Part of a small language model's weights: embeddings untied during training, local attention windows.
Each number is 128 + 24 x the weight over its row's rms, rounded and kept within 0 to 255. Layers, rows and columns count from 0. Numbers have three digits each. The size before them is the row's rms in percent of the matrix's.

# layer 8 MLP up, 768x192, rms 0.0969, rows 0-131, columns 0-47
101:092118133116150154144133164142116104119130153130088115187139171105102113130147130119126133102089079106135145143156121169166159129091151159145117
097:117086117100136141129088175135078152158131124113139157076077115106125137159169173149133154110135148157113126164162105145115173108126131103058113
098:131150140128140122158105162097133126130121185111098137125151132130085118134145133133124139135134103140112114145114101177148168131118180127061112
099:110147176097141115184111136097117139133151137105155105115128198084155133088119101166080139133122110150099120168124158140106138119125115106124117
095:096141137132159112160114144088110140143125111085083113112137087136158100089111095183143185145106079132147156159118125147143137113137136149121144
107:087133129105165153128131121118120123111114114148141113109095129126162109173116118107106160084126110100108156126144107112132149128136148139106184
094:152128132105130095136128143109135126125206144121099147147122108110138123106151137114129149096132141153115161119052152130132139156089119158103141
107:098123165107124170122096118091159115143137158082194114144147127115124168124110138123148143076123088115095133110108117140156137156141143107116142
099:136130149111127097119124149120156116161138134131120104116137106106144123160135098107103151140150140162116101139141151132126146128128159142088138
093:131158120133100147189131136133127103081132141128147105127133144104140117165134096159127101133167092104124105119089150129127117138136092165107130
094:158158120127152157134128155132136121113125140137083126122163093167099155109129141144150154139125155151143110105089118130092165151140135158115142
102:137124124105141101142112156145119129126117143122113097094126160104127142150096107121139134079120193119138125137124119168159108109114086166129174
101:142129150103133120136128177124137124086107114142117124107093076124141128104117151119098146091173135138116116161142133146145106107095165144125151
101:148113112117115133087154113142106100156095102141124152121128131147135143148097130144131118112136118092100150180158125115138149134131104125130152
092:073152132114110169112059139120090143112156127124117138174092105153121112126105123109163122109160099143140133147148113145115129105106142135113120
102:135103171120105112158108139100117113143104121101153130132128097137135145111147143122144118131122135081122138110172139150098168101087102113175140
101:109131160114128140124108139131120075183134153133135147135123146126117145097097135094138116102095092120097103129099110150150107112116137098143132
095:155162126101138116147118150076097144156130144093091108140142129135143110132117155135158108162140106119136134156113156115126158116113196096126144
092:138160145111104158180125097144128131153147149120159130105145080113125164155188099213120122122159133086128124153077139136152155101080160083156154
100:134125126119178130125130113113110140170151134122152132144132098055124103143134109118113102102118126102124196120101151142156151131090106113127140
091:083140171116102173092145122126158106123134136147127140146104137080157159119127148179133099126181153097133130151082138148094146097137121091112110
098:101120186113123123112077140095144136140151113117082143123137120097153137119158134111124165134146105116106148151112136133116184118124113146144114
102:121102118120140113157151126125097119128133152092112132123161131132118121148111122147110089125120101117148119124143160123168139128146178104114130
097:140126121102146113127110122106147073152148101108094121152149109161137158084118114095147140144169141129099140116121155144115161118094125125119103
099:129108152115149139139150143121128125132113168109138119158114099163123084106087142085140139111128123117118168111123124166097107096092114141136144
108:080110152112143143167128123127111097116127125130144098106131090147149089126143143164097110137121119164076096112141092115163130111133105117109138
103:093129121094133127133130132094101119127156119095174098099158114090112116104078096114116112086146132134151075144193167128148171096150171091128130
105:119112137118114168129131092085125124167187108147121139100130128142122149127143097138195145138121099118101128130140105135115146108126110156124141
111:130148130099157112160120164103125128166146145092080109101096104074127092131117122118176128134155133135100133114107152126134098130128153137120151
104:109146155108132155143124163128114104106139124094082159124133123096139119127139076179110102114121144108123130130105127093106146113096132147118150
085:120134103121152192161121085164124131109150124124186109115093136179120131127109115155099114110116092127126150131118160122135156118130175177152116
105:128159146119119147161132141141089165117095125153136115139096117106127150147100100155153115078119086118105154150127149142168107133104192140130175
092:091141163115115112150075132138131086108134123134100116126123145121122110185128109121153158103125112125161128114074085155095104143149135167161155
097:121160122101154140152118124139073123143131130122145097155125095127108118144168083118110102129146147111135116109143092109133201133076117118118164
089:142089143088158121134143141151107086152173111131162113101122125105127093085071128135151129153158127114078103092136115164126101087138180110136131
105:123118127111125161138154139111103142180164131083143101114115088120127126127149110125151148122144141147161139151076150096124141092108120099116145
102:139169142102114123101083116159123113140134094151126130088125103089150113110133122165115146156113103124084135138127118114116160139137135117122103
098:084178126120125120149138126117117088155169152104130094131127161100140098140117117128134121162137092139137166087155134133159109133133118141155127
101:160147146120171143112105124133117149092150088084104163157150142144113159088123118150167096132146116105120141126100138126167159104131114124123118
099:116146176121092132164113095099129116130148142130106101145146131122113103130123124085154137118123140125127155166144115149127127149126150120103100
093:104129115121096120115121119142138129161144154053112061137192125131115099088093087155112101123087168098137111127133084114141140124127140099132153
109:124135129105157110103106165112096082120162141063116102122176105157133171152141053119118124120119128100180155116097124159129123105156141125146150
102:114116131117080152133145200121140148158160143103114116050127092156126176095142146172131094126120092115139100133171121163081115056129154152115123
097:149125138117129170139159104130091141151137135123138127120156117140141143135125110102155136118152104123106147215076123132134183105123114117089122
106:137149120106118136120111155079101142133138103143127112142146131134164188168116135126163107128129142121154114149147147131143160116109132122109108
096:118140131111099168155107113109075127146176126106117109110117117120126149096116129143134135096172132090104143148082135107122128109188129108077132
090:109158165108147143128113121148147105131177158143130153152137074129124079189144116127187135156132129158106139133110140118147146160105132129145189
098:097135150115132116171095122151140137102138151109124113114144159099159116114132117153122146093150153087147068133126108137119136128118124143093154
102:121132139116134136157103137132124129160136149128139137096101104134107141163138095141091135133088183091127103141098148140078151118090105124078124
107:119157116112177123122078126133098121111129123137121093122109106145117137126102119102168143116170110120140139094104127155126121099115143109136116
101:117114136110125159103141161123094145122121095085137099089156078130096141122172127131162154108133143095126115173093121114141161104158103122103125
106:128130165106113119136124137153097151098121090126138096145181084140140130102146136118134130110117150117166135135139114156104137139156127096144130
101:067107147101133112125133148147130121101112129133147121164187070136121110093134102109156117105101133124152116121078134137111137149103109117145140
102:105149141104129137158102130146146149101105146078067137137150104139141171112148105098113114099133130129119118083107099134150139128120114106127151
104:102154154101129092163110168181144114120152135123147063169156105076114123149119131131143105140128154157176107133149117135164162066087127159130117
109:122120149106110113138104083129087141151128088126127134165113191110159118130202093125152134135186119101128155148123163177117119121096138104128133
109:114156128089131166153133160107116133149118120134108111100149073116141125148069102145110123106136119174110093147151102111052143161159123118135121
088:126174151118126139128106105079123108172157154088112138129142136125139079150115090131147112112143165107136126167119086169094173106140156132156124
105:110115164107131129110142138160098147130127168114165103127121145065164122174130099118154088112147076114155185147134128135134124138118114062123141
103:143100135111154140116125149094093147187167138117097138101131114095120135160114119124132122153154122096138152117069139132163144122117159142141102
091:152150122105150124146109159117142143166126128113133118123189133118107130094103119148166130132090123119132151161076132152097129102145147144161136
084:123130138106139145096133142103130078089150147138153134117120110161153136151116133132155142133147131155115117123088176119089178105118163101122077
096:100101106120113110097121126136108120117128115110104177105125136102139149116164100132130106096097129096164143143129152147149128119099099110133136
102:122093174102132145118108120135085121128103153121163049130153163118108106131111095119092056146170133107127156148115095124155117100096122090111127
106:128139119116145146099110110111141089134196115115097103094112135109114135167149129146112100145127099086135173105151118125116128114122118150124132
097:109160128128116166100113123109072135148112160099088123140103120175134151106136109133130149117128119106141053153154129143154153180132131130131138
102:105157161113131120135127126152099130149148123103074113086120101147106147119086096126183116154189103141095125175146149154129098134127168135097169
105:146140155095105132100137124116154138154152118120114147145155138127140116103110153135100147146091164122113192119079121160084167104152127160135133
099:091175123120103143161149137129100167139178144124137068180158105136124191116122084138159087116171130140127126169157114132099143085122127147124145
097:144137138119123126138136159106129146146144101131153099131156090108129123153128120095155140124151154097120123105144127139164110110083161166145148
102:108123162111092102127145102112106121149166111121119093137161103122120079140129123120191124117123183126146083141128130122134160147112106125117112
101:104089155117128132145069119123120092162135154122092128103132101134185135088129154133132130165117097092138094132105143124101153134079153162107123
104:153122131102133158149063084162124111138115064125095087075112127158157183126099082136166151121124128105162124147119133111144111111126084118172146
097:152146155109116143130106130147112147116098092140136150143146138098147187145171099119146146105123153094128128144093144148116111139129147134135101
095:146110146118102138108142148117080142102124169102161146120102139155116147132100123136090127057116092107147156107097162124112068124141170149172123
107:114161130104127120098096112126118110139097142146105137096146111147123128124140137131087119169137126082119108166129173151119138082101132172063155
101:106164103116105125120116115094115105101136118117131125133144113138174123124126135102137155111174093157117136103129175135119180127111167145153106
103:134106113110118120161154164151119138122125145130129114135145116101158163128165109137160122151123110138135120160111118150102144155121105149123117
099:107102154100135132085146144150100123147120112091162088139169157148141150140136115120189132108144146110084108060139150164129113088148155110137111
102:165140112116125116152108140147123164130096120100131123109137128144128134125116097183126104064142138101081159114163113156087143143127178137129155
092:146110142131128156134152096134132119185126174136151134110092126163154117130134123120133120085119130107144135107120108171122146136102136095080161
100:124112136115145140154142119115122095132140126139149098100124159121103142176083115125126097099116167098108129128116167130137101104106113106120120
102:095131145120149148138082110142137109137138164125156112130111114127139170158099136120133085107141115133090163090114107145101114120091162118147127
102:155137162111112121137116180109099141164151167124139139120118113091114090123152137145138090146131107144068150119119115115088171154115119122094129
094:134142144125089180136122104138125100109156168098143145148092104115120152166118091174154093150173168083113119150130116117127163132118164157080110
103:132108124091145118145103113141114141124137120120134096098151115091103113140154094132126081112122167162134189142113156138162109119090078111106141
109:082153112117146093158156137100128100136112162128158127126130143127151158093141136168180122116143151112129101112096157114125110113079145129097137
098:114132101122118142139148168149152100111147137074067126146131102115147123110121065152113103115134166146126133117152147117120138130097099118090150
102:115139169126133163162121167136136101133119108119131113109157147153101110147133085097188159146169160108123134132124134155095118147102186112090085
099:134142130113117114170128113131146123154186167104121137114153116162151127109130129160145138107137123130124164109112134138105188098146174145145165
099:140116191105146188156112115088133139090119127151166129170137107129188089161103110140195132133131137097132110114133079157169142142139157097139127
097:115087151120075180151077109113093102107127138099137124111092113091107120136141121143194124099144071116133109150135102191119106076120146132086126
096:103125128114107187120101133065117109124148132144191105147136120102152110152123151150122135097132140117155134172131136166141114136126171130132121
096:118128156124128126125114160141152108097126152130168078117139095071131170138138148128089089131136106135117167126086116118159122117125146114144165
096:142102140112142125138141113061114128175110119103196122118131097107129106137171165146148136109160140119128157161143118158120093063144148092115131
095:098111121096115120168112109130097129127149091148166113135114135121087151117174046145139177101093129152141160126143159141122132114109129142108148
113:104096146114069111150137093079138127146133165117132086072100166153130104139157132080142121091131134127095116106163135138137113132155124108146128
100:179141149108067131119118147104102160137115127122120127145132091105095129147178109131135098151149157113168137159100153109109127109102117085129137
098:129107147094153114126113191150110086156172125135150150138155168131084128130141097154115156134182102080093157148103123134133128144137123081077142
095:092139122105085106109110152162145105111136127128127062131124122114108136124099084122182118097092123126141093101133126160086100160134106126127148
105:133142168108129140103128095118111150125111150082103092169111153107120147128166139149105110121129132125111110133137125140108139091091121117084139
102:112130115105143100140119130140133110179152184142099103119143153105143132090183123147177110061080128142114090130072108140094121116098103138137101
094:145151136114102113168111117139127092093139105129128106168139078106110090174127076125151116132153130154110178102124142152150122127138095109168152
094:128151168116147129136149154135145092119119129106134138154129154157172153138117102086134160117144104130122083136115149145127147095141093162077142
099:128161161115138122122143148114127158171149101086132140096095134136135145117103162137099089136125120122099181124127143178174147116138183139086159
093:148105168095140125112154152084102084140155120086120074128172119090134078130143121115145125099089122150091125135160146158137146133130120091138130
098:112143124124152123174139136106151139138139132135123096130149127115129144092087100161169147112123155123148131108085144146134145120114133181114130
103:142116105113130164142112150101165081127138135121109097114178104141129142104124083140188120108145123140112156115125140146099142135118140111127113
087:108095204136131133143117132127107121103162112102107110096160142147096135125114147138178097103103145116132128143135133141151146104125204097100120
106:113125120100135120153117134132098135129134158108067085124127123157141138123110126137131116119161134105126157160126085151133128158110168104143118
100:136116128109128150140105146136146143146134159123155137085161159145093108134118086160134130095158165103118123179156094125113135165099154107152133
083:106153131118127138112133121141127127156157159099105132117127133125112123137134128142138131118139077074087151151123149152134158072123182142135111
096:097140126115088140117118135143107159086125130112176128147126114140101124089138126136151101113136092084153092164132144146121098115105094113063141
089:114192122126107120171109130105058110146158151142171101144145107140152162118109116135114130126122136144128166118122116128159125137125150157112154
103:117109123093141119103134137079124136109149127109086111130106112136133107125073141107125114140153145114156191159114143119158122146111099135130135
096:081134147112111114128106179141121126121128103144133102117081110112085123157157100155148089130134133146156134162167144145097122100129140143102119
100:132139126116173107117150175111111122159159170092101138099162120112152131111123129138137147115141143124130105143120103157128144119104167116091118
096:155143141119120213139134101138129172140136112132140124164135091105169111135129132137135155148132092117138146088080114148130116089093139124131165
098:091126119113108127104129180125123107187138116143142114081123119094105182168168116091114100129158083099105157153095097124148153140156124120116105
093:169134127088179155102149120117141146129129134120116113157126117159119098129114126132145135115135153157111137109133135129141162129120100138156115
101:153104146118138132110101165150086126150159146115141075136168137123085143132094107140134141132134099141165121110113101165133103144122137127145154
111:130121174098169130134154156123103055167125114117129097095149136142068134099072121099110151131127117159154109097133145114125131142103159087103123
101:109151127111152145163085117139135086117163127102119112106182159144139139162137092143143132151124135120132115116091118126116098105141115108132151
109:129142179103131157168141164098092087137133120143137101141143163144150120120090110163113125149142149140074102131138173122125143128130147139063125
100:159165136111158143167120172113095165131168161138086121133128142092130127153113092128122142129129090116124113106112123121169146127130178180142112
100:155120150104136124133103132104079129130141182120094085150145107109114134169166113123134140155144136157139122120098162155167165146134156095126130
108:096148136109118101139107146084114134130130148126158124135156131136091136137134117134114092106105103149120111149098161134150109140124139135130136
106:127142102108164122114107129137088147144123090135147129175105102091121118118158113120113135132136092107133128179157127155191129074151131135118146
105:127160130119145152101119114121126120092126128113091118133102161122144168097109114165117127132138100144147109144105145160117161112094139166136129
102:129116129112171169126135100116164127166137119124148104144131150143090154125136064099147115122151136112129096140121157144167134087137133136117100
094:180150149119145121111137126114120089126137143133093136135147171110108161112117120099173103112135126108087129130116087141116153135145126134120139
091:146130151113170201157135136081114156146132099114194088099136142142118151135101141121122102158163143134162144150127139162136124115135163112129171